config = dict(
    n_layer=8,
    d_model=512,
    n_head=8,
    n_kv_head=8,
    head_dim=64,
    d_mlp=2048,
    vocab_size=28555,
    activation='gelu',
    norm='layernorm',
    norm_place='pre',
    norm_eps=1e-06,
    positions='alibi',
    qk_norm=False,
    attn_scale=0.125,
    bias='all',
    tie_embeddings=True,
    parallel_block=False,
    init='uniform',
    init_std_qkv=0.0164,
    init_std_o=0.0,
    init_std_up=0.0164,
    init_std_down=0.0,
    optimizer='soap_variant',
    lr=0.00326,
    lr_mult_up=0.632,
    beta1=0.95,
    beta2=0.99,
    lr_head=0.00573,
    grad_clip=0.5,
    warmup_steps=200,
    schedule='wsd',
    decay_fraction=0.582,
    decay_shape='linear',
    final_lr_fraction=0.0,
    batch_tokens=262144,
    seq_len=768,
    doc_mask=True,
    z_loss=0.0001,
    train_tokens=926900000,
    steps=3536,
    dataset='wikipedia_en',
)
Each number is 128 + 24 x the weight over its row's rms, rounded and kept within 0 to 255. Layers, rows and columns count from 0. Numbers have three digits each. The size before them is the row's rms in percent of the matrix's.

# k: layer 2 attention key, 512x512, rms 0.0753, rows 211-255, columns 320-383
# q: layer 2 attention query, 512x512, rms 0.0751, rows 212-255, columns 320-383
# v: layer 2 attention value, 512x512, rms 0.0663, rows 192-247, columns 320-383
# o: layer 2 attention output (transposed), 512x512, rms 0.062, rows 192-246, columns 320-383
k211 091:158115175116111153119099166108121140138120112126090131156104158149149123134152141136104132111141108140113107110111116134137133128094120125183118154119111141126123166116139149154084112154104153
q212 102:161094113129161148132141095103115120119157086152144149165130154094132128105146100160152155148133072119133091140120067131157093106175156105113092137153109086118110137136098116054102134120132098
k212 090:139141175098083148112165153099152171131133139127134108114099143140148185156112147152158101113144136063139151160135143111144117109071121142141126113103103143077166116125129158114134162131142117
q213 103:127098155149106128120111112152140151106137156108162137139144129098117130145189110106118103143141107123133160115152144122208112167094147145120147099184137128133166143153146153113112131105115105
k213 104:120141126119129064133111136149130150113114144134165117136114117147117101111125128115071132122144135135069147150120115107181125122135100095171168122103154140159117123121115123117107161130140144
q214 118:120126114102093179155117165112155134160144079153121119096130104127111102130124126117107124100145139114087112128125119151141120120145100150135118144146143138114131105119135135166157181185139160
k214 111:070116146110154093156138142131174112128086166130140114112106128116123145146143133097103142141096148102133119147142115140139091109119124167108123118129118127155107069127154064109151169105133132
q215 110:123131113141117176156098136131151107103114108163139097141124124097123112190110138150139170137127101112121106127130115116152137154131134100093100147154129120107128058107137128076176128075123134
k215 099:113123164115134112092122141118142071118127153096094078101142122122174149156124154125103100115101125111100118116158139107126134095120098135135127145107119118131132113157128118166126169124158122
q216 110:149136132120145126127111121161146137151115157158174146113124126159116112142149135107129120122131093106109119111122154140103096126147095137142131154137095149134121138120130172167166139147158143
k216 110:110098096123131139184151099152147125109108135134128068127138125143129119144143147142147068160132149141110104130134128149167140138135099117118137166132153145087142131127179124097088135135167121
q217 109:131116156133111154138139138149131112156144128129138101126116091172141133096108142112134132159123127108117136126161145162103140141098121110123152156092125102106099142117147111130182139126176107
k217 106:155131121178115165096111153152131077123112150126100087093110161129097105138152102106156164116130124109161193132106129144142102126115114122124113108153166155132107132137133130103168157114140153
q218 113:108075123152162102131102144148127144106209160102107132141085122163148121104090141132160109121160111112167151122158074154136114129107095159101116113140127120131107104133115110104121145074079103
k218 109:175111099142126164134133147133151122114121120126130118139124155098103162109167096122101142125128112136125138141131138141136112122123164115122139128084111115156101154142119126125160107113098147
q219 107:133131132113149108085161084108139128150098152108117118112126135131122111099143080089134115141110143094155180130124149112113110177107170097118165120099144113124149179108148131092128120221139109
k219 107:121119117165103145108110158111161118100096128131154150133128137127105090135148090148068120148140139118140087140131108108145114152077103113142072131118156152122120142126115099161114129136103167
q220 114:128116145149115109119090149136163099135112111123153120124147134132118128129185164131117154094141109128114110112157151144162154138109094121140133127125154152121081109115105107113103135128122181
k220 101:138154132105126174119141120158121069115137135125099158137124157123091164146125147080119126115128139119147163135102104112126142147183098121156135139127115073188093138111133146122156168113098124
q221 107:128110131078153126117140111119166082165138149144142135083112129107142122128121107046130125148099107104129128139163132159123113137111147168124144152120141136139118146085123128136164186144114091
k221 109:126122143086142085136130147118110176072110145142159086123116146113117099086152117090094160178134149098138138125175117133135126109132116161130156105116175106132092125140125093114113158094133122
q222 095:120118130136124133100076131109142129100139146112133139155111101112155120123142158115100097131110120139139060098117150154108104132190116106102128188142062084088133160147124146092125118150129135
k222 087:127114135109120173131175127121101144098127109120120153150125160118117120159131147143156101110151163148130121137127126152155175143137129098157158144082106127149114119135141169105105140117086143
q223 090:108128146136176111153155119109141125139136134100148138106151160114075094156158103094073162135168097120123064098169130097144081103119123103122187185117144093135081176151125120140152128153088117
k223 076:146118143142154128113140105111163101113108118098123135151158157124109104132114149129120117131106136130125112094112128142175159138136112125158122115082075126131115135154112152137165174143121146
q224 086:151141132119116092119106142133105140165108148134150120134120121157146102131153154098145116101116093134173146132137120130182145105123122130153084118133098136120158106096126146119055135136106190
k224 077:102135168100115108162122146128122175134114137116120142086091104102129114112127134089099134137123140128146105142131150125097118131160129145166128141191166140114141151081150076118076068120159125
q225 115:156138106131137132135142166071108106132126105107100166148129121127143109158158152107144126095151119163120131113126108118118137100165112096121100109120167114134137113087130144140143140108125166
k225 107:179131099105154122133062112136088099131139123127142146082138118110070110125110159147105147118117118108102157126161135126116154155135131109100133120122069165140097154111123147153155134129121041
q226 117:144133140145120088130155120121104170108147125083136135115134134163146166122162091133147062157127165162098129094113162119154104088147159171108110119156111131153153132138125166096089124139150132
k226 109:134144165089090119129148132139098164122127119159119156127119118093120109127098129134121143142159116134109121172135128100118174129161170072111142161118153073151155134143088147091147116134108131
q227 108:130173144116144140155130129134160126096132126143125198096143136141140115158112095163090125129157097098124104094139134147168101117150147137120133126134118101129078136103134141128142101125140105
k227 107:097133156065134126124142111110134074107122171102126125131156115141133117122120125140131085115107115143137102109160137080137134131135102128123102130150108178121139081153164129117125145115200130
q228 105:148090123120105184099117124143151129128124114094144137190113111105128112123093143138151150110102143102109162125093169149130144163165130113142138117108105126119174117143157120136171107102179126
k228 098:134119103114143092139135136122139164108112130135160074092123151165133116110107125155128182100149102094149132145143103132162123129125143114156071140136140108148121153114113103125119136121126129
q229 100:112130116134096134139161135157147154144129155092096116079147096100126141146109126149112125100104164132126150115112155118127134128112096192132147153146123178134143125147142147168117139154163103
k229 089:148122111135138132106092112110104098098128144096112155173150146143145106111160081139136108096165114164118130088138148120122151132127186106118105116129145125188104119152124154132148131116104129
q230 108:126127154167129189121066126168126102130136144172098096179091139187175087165127146092180120101129136142112119127118125143119143114124135117147127121107092093082137121123141099136162103112134140
k230 101:131078123111107158150126136101161141104114169151129102128091154142109099138146123117148134155122130116160134182125134141154125132124107103143088158156119155130160159140137105146130120111159141
q231 112:111171142137132149149125151129148158154105127128118138072146128155107157145096131152075143130121172117088153095156144140133149102126160134112122115144173187119085128144141153081096139190106129
k231 099:102143102153135136151158083169132115103155136116155146148086089105139110110131112089089141139094121097123108115099151142124120100130154138119131132140107147158088099159146089115163130111126141
q232 109:113146095122132113079087110161160073146161116158139137118089159110148135116140164117126112126127145101132140155135114165103139086136147172146106143134150123117123104157130096152162138119133117
k232 106:141122123113129155108107148135123109124135171135126146123136187108131111104138091145148138087082109108124113135154137095118113170143152126106133131102118102107127111158139100165157110110074111
q233 102:157137119131110126138114126152111131131132114156162115118118128122168124103152112165094154130120103127151042120135097148136122146181122135132118158155099119157071168099118124126117132137105092
k233 095:094092161151105165134146096107125117139134106110151128148129157083136131129117152128100144117134181109132079139079096145121138078098096114109167099111141147108106095093129143122122154126124152
q234 110:141182162130122154082083123154077078147079114143110108128107106171147130150141123121164124136104157128104142160132122138140149105151124118130102126144128123093131156164148117149173117103112144
k234 111:144075108108133129132146129137123111159145121142148107094169125144116118141134146151143116136148153124088122117094069104133103079103096102118123138149143154117149131141121138124159175135103174
q235 108:166090100132153147151168108129119161140139125122164097158128110098140156106098145132143154142108085107148108128147140145136161150116124094139143134124118144117096149139149114142125132103110082
k235 106:151128131108129114099111125129176126103120108139155128154115118135106095148119168139103137133096103101135141079147114168133132144107162132155069097145133112125145119136063114135095090141121142
q236 079:145103117108136129088134132150102101135117124105136122134114150118114136104152097136131107137121103132131151111135111148149161135126137129144086074146101136138139140124118145146073140155135141
k236 073:133149146137127100172151176158132190135128144144082145097108125124128161111141128096109142125135128108137142159129095106121087120167126130142151121128160125111141141088143105109093085152151160
q237 096:126158118129123151109116125151120082100126110133130104106136132149167149086147103118175119137112143124060191126102129124090158100081151104132150078124156142150153118135095097161126169139172126
k237 093:105141128157153125167176127175105139114143121122149118115118124142123147118146102091173130140098124138146152159123150134140097136127070110116178136169144127063138139162137172106104129147160141
q238 108:117144149149146097144107121141110124115104144170108100136139147127108127151078138127132125134128114078117111172121151137083122148103151126112134111106178105110129110133174149131152094128138111
k238 107:121159148112140124108160127141151134141100128110113141103118102103151163173131133108146118150120144153125191128104117116123129122119122145151102124146096135092110136114135056141133165111142117
q239 092:126150158139116153156140114082143150119151153155124121121127098114126113193067182161115161099116139129124096141112145137123140124105124126118158177116131147123074132104134149122191124142130112
k239 083:146161101134129138113070147140130087123167154125131127140099140111156123141126103103157131116130089128160195102113129157115167136103169128101119085125089166150125096145112110150171115117131120
q240 103:106082087157094125138127137089108119137076144121115108113114135108121162103145122094099109127122155136146076091164163088146152095129147133152132147133117126144156177151158167147128110166130100
k240 100:103104116131097138102157102139135121111159135142110126131089117138133102149127116124153104102146145160084122122101177141162165090128123096128158166135120144112142099157140144137123094173104171
q241 102:137133125092160131171133100099088099104116107156138156169160138151093130141078115119143110132132120140118154144094112101121128143118130160145124070121096102085173118068138168122129090080178155
k241 089:134139111099103089101097146118123140109143161155135108110178076148125171149138141187122112113159117149140132130162143115101146140157126122093110160146127110115155138122155122129110113127128133
q242 105:161156093107169134108150139078159129134121120099092172168105178071132122103146075104168155144082133120148165123148110135135114139126144120118112137150161108165134136118151107151130132122121099
k242 103:110138133136155090106117160125124087122134170125119138142174138109141092097134153095091111115128137154152127126123126061125159169136126146150162100080173152087142139110098117127106116132125094
q243 109:169124116121196127122154066138146112166129130149169129128105155142111126142144108136108110137153122119177085112125103113154095066133143102150160195143125115185092163129127121126149107125136127
k243 106:152138154142113137090083135140138117144129124157139113130137134088144106146138160123157103145079115140118110103133126114184124152147095136098144104122103104080111111144103158148150116153170138
q244 101:102133132173087123111091133147122161200147104133122098106139140164150122145113157125163150093123123121158109138125175110155109138147148085103170175138144136135146111137106158096123121126094113
k244 102:107134143146125143133122112100117138109122102104140113113108107169115109105122124123068135115144132116113112134111141140152153109097138156141100165174153124185085130153100136130118162132105132
q245 112:119134137100130131107129140106131116077132140129178147095122100135122147104174105126160122105128153127153117136116153123129140094130133152152166077123098135164128149101121119124122135163148102
k245 107:119177179148161135139132113127096129137100104104137146161139144121101164087129153116145123127144123141116113162106122138149109135137137118127146112127161121121110116142060163110137138123134104
q246 094:131154086128170130064147120143087112116108115103093161074134108157158147079108109121144089133128167163124178139105107130130165144131148139141090051160134153128133123117152128152100145150113145
k246 089:156112139139170134174125140194121139132121103167149146127150105145136141129098130155141126160107132133123139158135101119115094133111137147076195149142133096098132095114133125106096078136140124
q247 112:106156179131140129174129108107097167110139143116134140116146124124160134153131124162109122155141147129110110151129125128108137142120104126128168110109140101150092190136096132153161131173125114
k247 108:100141119156135145141152122164124121142141149140083161113153113139110181128146121128168126125129110150122199123124117133155092123125094142103141141120082152116131113118110135119148109173141126
q248 107:142138154128101138093145105122090124128128169110161147108153125112142117071138150150161124140133147179113157155133097167176133153087141154129129078119129162115093145096159149188096137137122155
k248 100:143115100141149139133105114138130060139143129159123117182120137163106143111121101124151119172120121168161119108123121113074117097112161120101154158137120143148154153105154111145102118128134121
q249 109:102115119154150101154163133128107124087151159138174154167134146121173163103111131142159109137174135159178173160092102104132146130134154134145113088108109125122163102147138113138099098061151125
k249 112:133102112127082163102131095099191165154076123136141136159151146130139143121117141149166097138141155157098106172117134093125149165125106132139108159160079149081150100113119143163110123153127161
q250 117:171148126104126079146144120121146132148134144117170154124116125118103131143151157127127140163093108137120128151120083064141153134124090147146083124093135179152078112074126098123139164091142165
k250 112:111130132150140120102089147103091076122152126138144149113108134053095126090117109121119144113125118134107131087165161127119108121143168120116134111114157116123146151110144102155117085094109093
q251 111:157091159110094197152113114124125140136122140162130152149079130136088113126123156123148132111114121150148135106108176138115137104151161119128138131149130149085168098149132111162154105099175169
k251 112:161134099105059132120135082117143100151111155129082107129094131130156156130152122098156133146134127135128158141101120136120154125164139146133119126157137154105122145135159164163113143097160110
q252 102:088103096148115147096090157139119081118100170132132088161114086125160127136089196126166133097151129114120126138150126140097150128168104144137108083099122124150152095149141138130140132091104120
k252 098:130140115108155186118128105136130141093150116132162111131112153144120116128131110103144113107146135141104111108126136118130110181078113088142135169143090100150138137153160154144106107156085142
q253 105:152105128099096116109134134116185085109155131128154167128105133115099128125091123160122131146128155121148147133164107143134127122118136064139148107127165129133045125103119074122147167136127142
k253 095:140159131168115178076146143131113069127128121108149106144144125137109127091123134132182132116084092096142078078136156116107119135092145119141110167099083113115131156156133136125094123090132117
q254 114:169150131149157133131124122178165108121154138086193138155106111100118136171151144102117119102164087130098145100093098155126124130093191107109092110155113155100145131139158119081115158083119141
k254 106:134137095164142064183110158169146124129126110128146127125099134122099121114102136133119130132096116093111159111158130126116092078140105091119132098101136122132138125168133144140123104155126161
q255 103:108173096148133142143096143082149144116083130138127158139153076091142164124121143119150151115098133140172124142145122136115104134156134126147154159132168099192137099117129133150118110153149104
k255 099:088146159119168068086151078138113124134125149146145114135155106172132109099126121107141115138150151178128119114153168106136157149112108199133129163150138145123143085115102135098113118135129120
v192 101:128112147115149104104087156140122106144132123096053053168139135094153075133162101139112112131119144170148127121140131112119144140123117085108121156145138108156109115107104133166107062102130083
o192 095:159137081156145149139136133104097100148124102141153118158183136185111129128179134140121131135128159067149119140130145131202112096156149155135109155129118165109146148143104099111149147113128150
v193 101:109097105164100170098092101124111123106147161124122116155121142167143154114070149093174123135154105128100115125095153150131118101138131109127117106110134144196124143119101121120138150126135114
o193 097:137130120139096109124155125125155125151132132124121139144104135103100152095196108112126116077121086126146166129163121126146095159147099149176155147089116105114118108105093112132135119148088136
v194 101:118163141140151110105120141134094098162180121137105130141169103139135151153148107121116125155101117082144165135122161159151127115132124138139085134124167176177121118184085162090157073170111116
o194 094:160112123162159084161149112128102133113091150130090156114121187100139154075129137089119066130164129153115111123144128139160152112126156126098160119107129074101159121082170140148065118115079129
v195 101:109143172105111155123125124138154091158087128151129144137121149095149133138110208126155175115141126134133139109146110124106146124110141091142119145151128088156126090113140127142127137088108113
o195 097:119153112147136107143135149138130125158151109095146157117172107123148160119161116117148136140094152151130139113117142110146152128155101124087128148129118150101122115153121139108133127081111158
v196 104:136113131163124121135116116146096149136143125096182131105134123143099128101136107120150140161078118111125130149124145171122137094131102159119124127174142174101126103107171145187137126118136116
o196 092:066119128159133165131158106122111131140118112152141089135128119098145140106074128160069146110150201092126093085133114133122111160125141142125145097115145109114122145103137155121232119174136114
v197 095:134165117104187118138148132130082151137131121094090144115152140115126138118130137120145121147083104121170131146127147129179147118174139129134101125134123140087139100135141112122145111101120125
o197 089:173117136145133110129127102147137134109121117174178105147115150174138111105167167125117166120127119146084115144130133130072109132144146101085092110098136125138150133109180163132084169168078117
v198 096:143139132136123148144094134106124078120155130166114141160159103131109144144100161152120176109166154112150135128125158106099123166165133120167116149114126143119129070137100154120138124163108129
o198 088:103122131147134105112137131121119140109125125146138111147169095103127142097113138103123112130116125133136127082153133111106177112133084138111101161119100162138138148166161115092099113120117075
v199 097:103125116118056126151110100134137157118107080108142087153136158157112125110087145156119138083103134155133128119100129142142158174119140163123144098139116071163135085126099133158180140132144139
o199 092:095142092119122091105135124167094099135101164111099159116124056141125121123148118145116126127168129124123146156127139135114084093128107102094111085112177168112090115157130154126129152114145120
v200 099:131130131176125140159134116126137146144143113079129136152134117112109106099108123139185119175108116120146118133141154130107133118104118123123082095159153098088163089134146087077186126136161120
o200 091:154097112140097129146134093138111124139134095137125152116121140092130078109113150168140142141123159126112125135071144124166101152159085173118140146149161114132104134123076088143133106142101130
v201 103:142129113142128143151130078152111131132102119118109090112095106087113122080143114132149108097157157126113182143209152133118134124109121110137167093111121153141105131158125200108138131128110127
o201 096:127116104127132120132128140147121123145163138156151120102165154126127110133122136139088141115139168137116131124099116137126142095145137158108132180051148128115131149110160087139138144121135121
v202 097:106149110138096138128105115135142127109118076139151131162136119152114129140112111119140135123147123125111121158130141108143153120144128139133120121110090157148107086181111161128127162140134115
o202 096:166122101123151123179150120133117144136152123128102116161146114133135138102163115125120111142157129129075137146103104106113133111086157162142151143100092126103182150084138158135137125129138105
v203 100:098146130087136106126136143183147110115075117124129120138131170116146119116163152165109156127128154157154121119169109114138104120114157147148124117093147078158095112107133162176131161117135093
o203 089:131112151115153136131154153099130124173128142117138165138107086086140121145079122107132105147118105128141107109120121150186102139119044129111128151145103137111138146153119142091130145100135136
v204 098:115136156156162120152089142100165088144191104079192136121160180110159127121145148094119118105117115107143115134119141132153118121089117115097117138160154122081139114145158104128120119133142158
o204 092:100111123112112143127141120162132162126084121107105131113152135105124146175130123122142134132099136098120118120093067148119137129138131127134158089078085167126122116117100128136078112153145106
v205 101:087123082138101079148131133097104104096124138173154152134115148141155131131083129129138131112167146122101121157123141124168121115106108123135143125145122102097129116122141118146127125078138130
o205 094:082187129122144133150114087138121151139157113137111082133149120125136104153114106139144139091108107124156145121118113143143123137134138150091105118094168126120128151126141133148169038122135147
v206 100:150055127127110127139101150141114110134141109106095117113162148137155097108157145084175177161090105140147114110096138115141156123112118144122180147119131110130145103148111118118157130115147120
o206 093:108180122132168138110128106118109165099076133157135116133128125098132135120133141139130145122093121130161093146164109146181107100147158145149117122124121120144074131095153141129140123103133104
v207 099:136139105085144160132156107079121158153094133118112097105167142103120128109131117144147098130129187132176112097153136144088150160111142139197129159167097092138106156102138058167100148141160072
o207 088:144101164112144120087127127158158091125134148130154133095108103134074118071117124135128105103093125148076083160110169103125100123105148124110150159122129127153167107170148157094120133077128150
v208 099:106108158166127106097112110147085093097121125131100164109115142143098123137154110136127145150131128115144146126127103125121128118143133103138156120110134177098120118108132177138182128123111122
o208 091:135156126108134110145112121125142129121122112130150133140129122163132105108100098118123156137121114137109130117114166147118106113133131145128086155119118105172071117139143084110120137163103109
v209 101:152103137121142119126139111136133152128164103102112130137115079119122187138138122109132074163134152153106125146104131110111136142109100098147113099110157098108138112122154114147102136157151145
o209 093:097110126158103122121153111083131137120161108124122151113137155112139100123100114146157108129161082101131143136146080128130131118119170127089145124147082102097105140118122118165160149124138136
v210 102:141145141124137108087114133190120104106157173164101091155148115053119149123157138120122138159129137181136157132148169168135170128130093160125148159105118149133132151122106098131101147136150128
o210 097:116116124112117102138085168077126126104097117102122101112088124108135131130132108110092127133151140092091132104110099099109138115140119104121127099144151052145097120158124156150108167102091117
v211 105:114190176116123097087110163167156140129120137121120155108118099080140106097150074149076115114139140119146144104139152122132122172138082162091135134146093129134134136141097148101123109149121102
o211 096:149120090134147153117113157086102087101104148120143105119119166148127126154151126142191082162129125123186115155116129084103176113174139100142138122129101124115123139113127070128089090133161155
v212 105:105076124091113127171157105128158102155132130085151169177156096114166106159168134116078116101141167159170115133110149141112084099136145107126144121130129130073110131102130097114107123149145150
o212 095:119132102154114125115148203133105141114103165112106123117146157110127140089117133132157151153111131124120106150136077123111159137175140174114135136107139103103134140129152126094108147096110131
v213 104:118158122106130142146121131118160148116103110133152174152123117111136115147166132134132112122133134061139111108131117130064103105103120156149134097182132133114148165104126154146100083113128069
o213 093:113072143158151184139120134097147116146093148118054116144150139175093122118128176171097120165167105137096130110172133094170148160131101082126129174134091143098146114146140113122131141132090119
v214 100:082151125143122095111128172127136092074108135140097110142154152149132122147116100157124130132112147106135047126080097150140174101174085136164120106117157140078107123110150116102115120097124157
o214 092:137161141131086140115132114129120146140127158076133138158117131125106165097145124093138168108134132121154122108125108108132165132114097141090114118096118111149116117113111146149176096167130135
v215 099:139108116133111112125185144098129121118095112165109174135124146088153126134120135124137137090116135098146137131156105091118108147102149117190133172131079147135077133168119166139118119128140105
o215 095:112146089103103111129099149146127154116103165118148085086139105135106095130159133134141119153129095142147116115135115159137093154138160118106075132097092137136143084091142122136129135172130144
v216 098:138161122177145108113084123133112121141146095128104119104125150150107112086131139119111091146121127150141132120114138097169139142092102142098143132142124145130147115136133147115133137105127113
o216 089:145109124101105146093165127128155115108127108165113120105124150139133130174122094130111127111138100098132109140112097110137120113126146115132116131160122149177105076101103140134130086150074141
v217 111:138120147115132111149150116114152155147111137115085124094117106092154104130133093072147171127152124167125094108151119050105126135129148089159117172118110100160096122156131124116153128145074096
o217 101:143135147126152127172146131133131105145093056169145124114125112117162171130135143104118154143117110158108128165100100150116120132122145142134132117154107179109124120094126100143073139122155142
v218 095:148114148076142118144103120129099149145143109102108113131076114136154162125116117144111107107146144159144189119174150125138091141158111135132110154137123137121106086169107095101073171161141140
o218 085:106152133157125092150102119114125121119109168145155134138150159123146096122095130097107156129124143083124115156119138121129153145123104106108095094118107148136146142122112175128116139129098149
v219 101:121098107097125130124135131130128142106137088115142145149122155144130090127081124146137072147080113102085120176083117139140126090110149120128165098177115106106118137130129159188140100086145162
o219 095:169115128096149123113142073134140116119087156125132129110136119152096093117090156103092125077141136158117132082172139201131130124143097159141135053109187133157112145122144111097143153174125093
v220 097:149117119156161112166129154115175167092136111112119174114129137168139076132089130114147135110113142141145132142115139121130135085102126113135150124143102103109173120080139101111149121110132144
o220 092:106165123103122158118179125166095113130113127072161136133148115110124119111181111115148126112141147114122187163124110136126124134092139165125143128095161146069118142140103141135122138140146146
v221 102:149087164119112159135158149137122134147111143140108156074113088178149148119113121131091123138129114170121129144109166120144121113119126157111148167099164164135112097157108118134172119130118080
o221 093:128134091113174128173114142151164132106148120126122109124116112107124127130108140118184099108147125124141114153103123131121109122119146144099140132203123122149131140131128119133121117109128170
v222 094:109145148160122141101131142111142136115129163105111114137112127116137146139114098139134134100147090127146108102112148118108167139169146140134059128124112131137159146119136135158157123092176132
o222 083:117101114112107130136126152133144160157131149144121112092113115132099121132130120142122117131070107149137098132113138148167146145125113148158160135116100133110068104130097143149107132122159138
v223 100:106156117122109143127153108138139123147112105130136096117132134115154100120127128134114108124120095155131139166125132122151116143082128160163125124118143127135133130151145133173133135117155101
o223 086:138073147136122158149108154125105158148077156124134099162105119158122131146100071133151160116103171129155148098118133159113142146124151106123138149153107090086144149121127138139183128137115112
v224 103:100152151154109142144119111168144111146151120151156139172146104113127106142138163138139132132170127133112132106095140181105123190106125124129152114105146136108135087164142150108090159123142113
o224 094:163078108125101139101094130114173120131170110117146128135110121110125171118107094120137149126164119171093116150151110124133131150114097121121115122110142073128127080105144151148081130092117142
v225 103:122150148080085126147104149095117140127120126157195127142110146125098167118114138159127159102148156117163153103145119102122133125136111138120130123121114126118123146137136160157110118076140130
o225 096:114119144135139149087129133139143110151125139105131114155131147114140114129152135138134143137147084149091113118101142161173137149086100098158183126136113121110137123165144117128190088151169161
v226 102:173112102125162149135121150115121138107130114154118107146116116088125117174109151120129129121098117109133148144103134127172175121135106152088138107104121118115105112116132101164167112141152142
o226 089:092130158099142083155142087115143124108149137132100142097125116163166153074126143132099116128151128119122095122149124140121090114135133125091133141108125177142139122149120164105119130141146103
v227 101:113144133115101150149103139121136096128156165125133137200127120101144137171152111126149123104150130124141156101120092132107109110107133089085143136118142120151128134139160133120064099119126130
o227 093:153133122134135112085150137137103121130045126122131154131098117153147126126145136092160100123122117134137117155098133108143143142118136129158109150107110108152121106139123144134165106124137144
v228 099:144112114147110130103090102068099158124137148120163136097119159060138121121174144107195150128179102151142161136151107144119134180131104111116112153128110138142121180141114135166127131110151096
o228 094:095145118140151127101170130160156127125128115144122124078129135117084075071081132171140105170068146127106122068105116145142089089153127169150140116152131105149084143138140114124135131137082086
v229 093:128097147062118185118111147108164155166122141089137162088138151097128101134102137131114139081149140084115099140129128133119151109152131098100138136099126129153104124104175104165116135107122071
o229 093:152187140150159107143135107162066139162082122158130143193127146164133156083119117117151079122113071132124147099101142080097153132116128098144089153080106141122144107166122164123152142119113165
v230 099:116111115129102100179123109110097083095185133168123169174156135132152180152115138082144150132150144148120124141117135129101135154139107103146163111086129143148135103135140118094130113131115135
o230 098:140145121146140151098119138159137132114140111126103104101121125125101139116127136150138101132104068120061108119167112118120141100143138111108120157133145145103092123096111147125136094138131114
v231 102:139099088099124150121110089107129111126118065131127105132115136168164141104145114101135112113101145131100128089097103115123081116179100120134131116158114101157116101132131138136119081103150139
o231 091:101149170140104148110167129173140174150179194127127135137122117118139128124105138130141121143174118075160095118143134166121154128124147091115122155159140154137121137157143151086074160162128088
v232 099:121139145094156114156120109148129099146110112136138140111150133117153109106133142161121085178146135170146098158127116112140074189156102122145091136137161125174081120147120128162082089132135148
o232 097:100155115172137077125086131115145136164108172130068133080102105129099153146089071119117136135100135186186118144123132116122159105157111101158132234136081141123158087085161118163161154152147121
v233 096:133122187132110102129160093112100152138089178140131155092134122105176137135171105135139115155139124136131114133112121139119154149160097097133138119152117154135120158140137158142112146127186158
o233 090:139141103154148084130135178114152116127104113115136123126107152156102133133127142121089155131076124162096116109166142112134156143110167148159118178138130088102124104111140116121102109150080131
v234 109:109106158178113132121154104107131167128117121157176137131122169101132116146159108083153155143116132142139084146127132120127113128139113116120128089125103129122133130138124130094124125120163135
o234 096:148162103142136131116159136124106158108154137085125114133124158127059116132078141160108093103127115118101115146121146096089165122135160145120112146075143139097110151130142092169147127168172128
v235 099:101162167100125112121163135099137186109133123119078145107123111113134121136118141134130144156114132167138108126102126146129134219115134142143115122116135107116140106136130147130089115113129203
o235 095:149134117138117112132096138137135141115175154138158168139140121087126129114112167110121124139114144126123150132128121120137142087103114146159106158125139138122073146115124116124155134103166084
v236 101:123134137136120083124138117122129163169173139121141143123117142114175136080093151109184116136121104123126129129142132113128090112144179137122130124122118110104122135105123121127126126100114123
o236 092:125156132083123186131142155145127082116146111135146115107111092131116122176149161129121148155103101119154142123126152146165133122095104109143147141069107152127125117134131133111113139128137099
v237 100:110155152130153110157163117150070141117173114121123131129080099133125112148115140153139138142137150062145126147117138108138140135157146131130133102143116132080139121115117151146115163071129127
o237 092:147129106115137129143108125151147086125092145139095112133119129109139121153147138121104109100148093158071155098128121145131139127148113151117165136119147149146111162141122153120123100111085134
v238 101:120104122097099079146153131134138120130150093094117154126137128170135115131118089126073099167145128123180102125129139153146110127129148141120043140136165093156109083089104133144129133071088164
o238 095:137084145124095107095156121093084161111117142134087109119130170132115147172108119147140122112084109118110143129152138163142133142132090114172187098164123166130125145166117138175125156154132106
v239 114:177085110114096138116108141107083141098074093141079040106088130098148098105129131107156153140143150173181137136123112161125135151132123175133126145123143126147086137119138136123117138102115090
o239 095:106160187114117120119118117109139114154132175111140144170126111116124156157117098116104144114134140080149101109126146130139126110098107120136120125121131119139145153106179167149154097145091158
v240 101:124188154158114171146108109118170151142116124099134167146159110123083168136140149096163121120112172126149097174169148124125136148111104090135095145123142106147155162155174130139092137137100121
o240 090:116132124110134126122157148144134136161130152128101195131122137071145109174141123194119106140136145089085118102136084141115127157121148133128158121146130072108132089103112082151147093122130128
v241 106:090144126083124124141064172155132131140113106097114143116145137086126092103104157163145169097135106125171092127098092108093135121152101131088152125181121108148135136107125139170096111108132100
o241 098:117154149133134175104187155096138083138126162190117102065159110087118115116112156160116100113098153125140107149132144120146148144153123141112152093105128143115140095139123131125158147081109120
v242 102:170104126120144154086116154144133112130113142106099112087140101127154141100140111086116140112147093143130150135158135126140136135132138180121110144157182164126164112108101093084111122159099123
o242 092:095141125116117122142098117148097129118136146157138130165123137083130144140111142139146080126131145153137168152139112139118163149148123127137123097142115050135140115106125127108129148111118133
v243 102:098105128090155132135104131105134137137092110125132116130111169140161118121113138129153143130138156095129155132112119094138108135150139138123117153130111143155106115123139101095107132146095138
o243 096:157160152136120126059102093145117129131139123157126147128141082135121129168130143064115137119162113130141155107121142134085117130092113131117069104118114129152158141137108113105117143128129071
v244 094:143105098109129091158176119132134143154110133152112151138145150106149114103122121153109149155132110196139122128102143131109127132124137165099139106181117078135101106082113123089146133115123113
o244 087:137114148132167119124108096114150127125144088121110100140108143137159151145111150070119160112111149132084122134084119174147140131146116086153150150088163130127102152136120129159126120097142127
v245 109:171099129141112128131141137135111090141129133109133093160119116175131129092176075083146149142138104142154094137099116118107111127155130096125160182134114120132117150123114114115121105166122105
o245 101:102125088161122128110160089082119123130152091138184105119122140104120134151101172142139113160124146081147147132126139158140131158135116119139118131130143138143122150132135126121142144121104128
v246 097:139138119159090101122142109118098154105165110123144161097151142147132153136087135124140119095084056140165138131129129117122106077130087114125129118142170167115128144120115096144126125169155122
o246 097:130136156151151121141135128110113113176116137119097111135121141122177125172133163132103122170165153126133101157128153187152151092129144099140153154140121118145139173127147139134151133123120147
v247 102:142145156126127099127135134167130105134115153123132077146148121141158117156156188155114143132117120140114152141121076141173117133145116133137131147124160114127099108165125137160097158122153121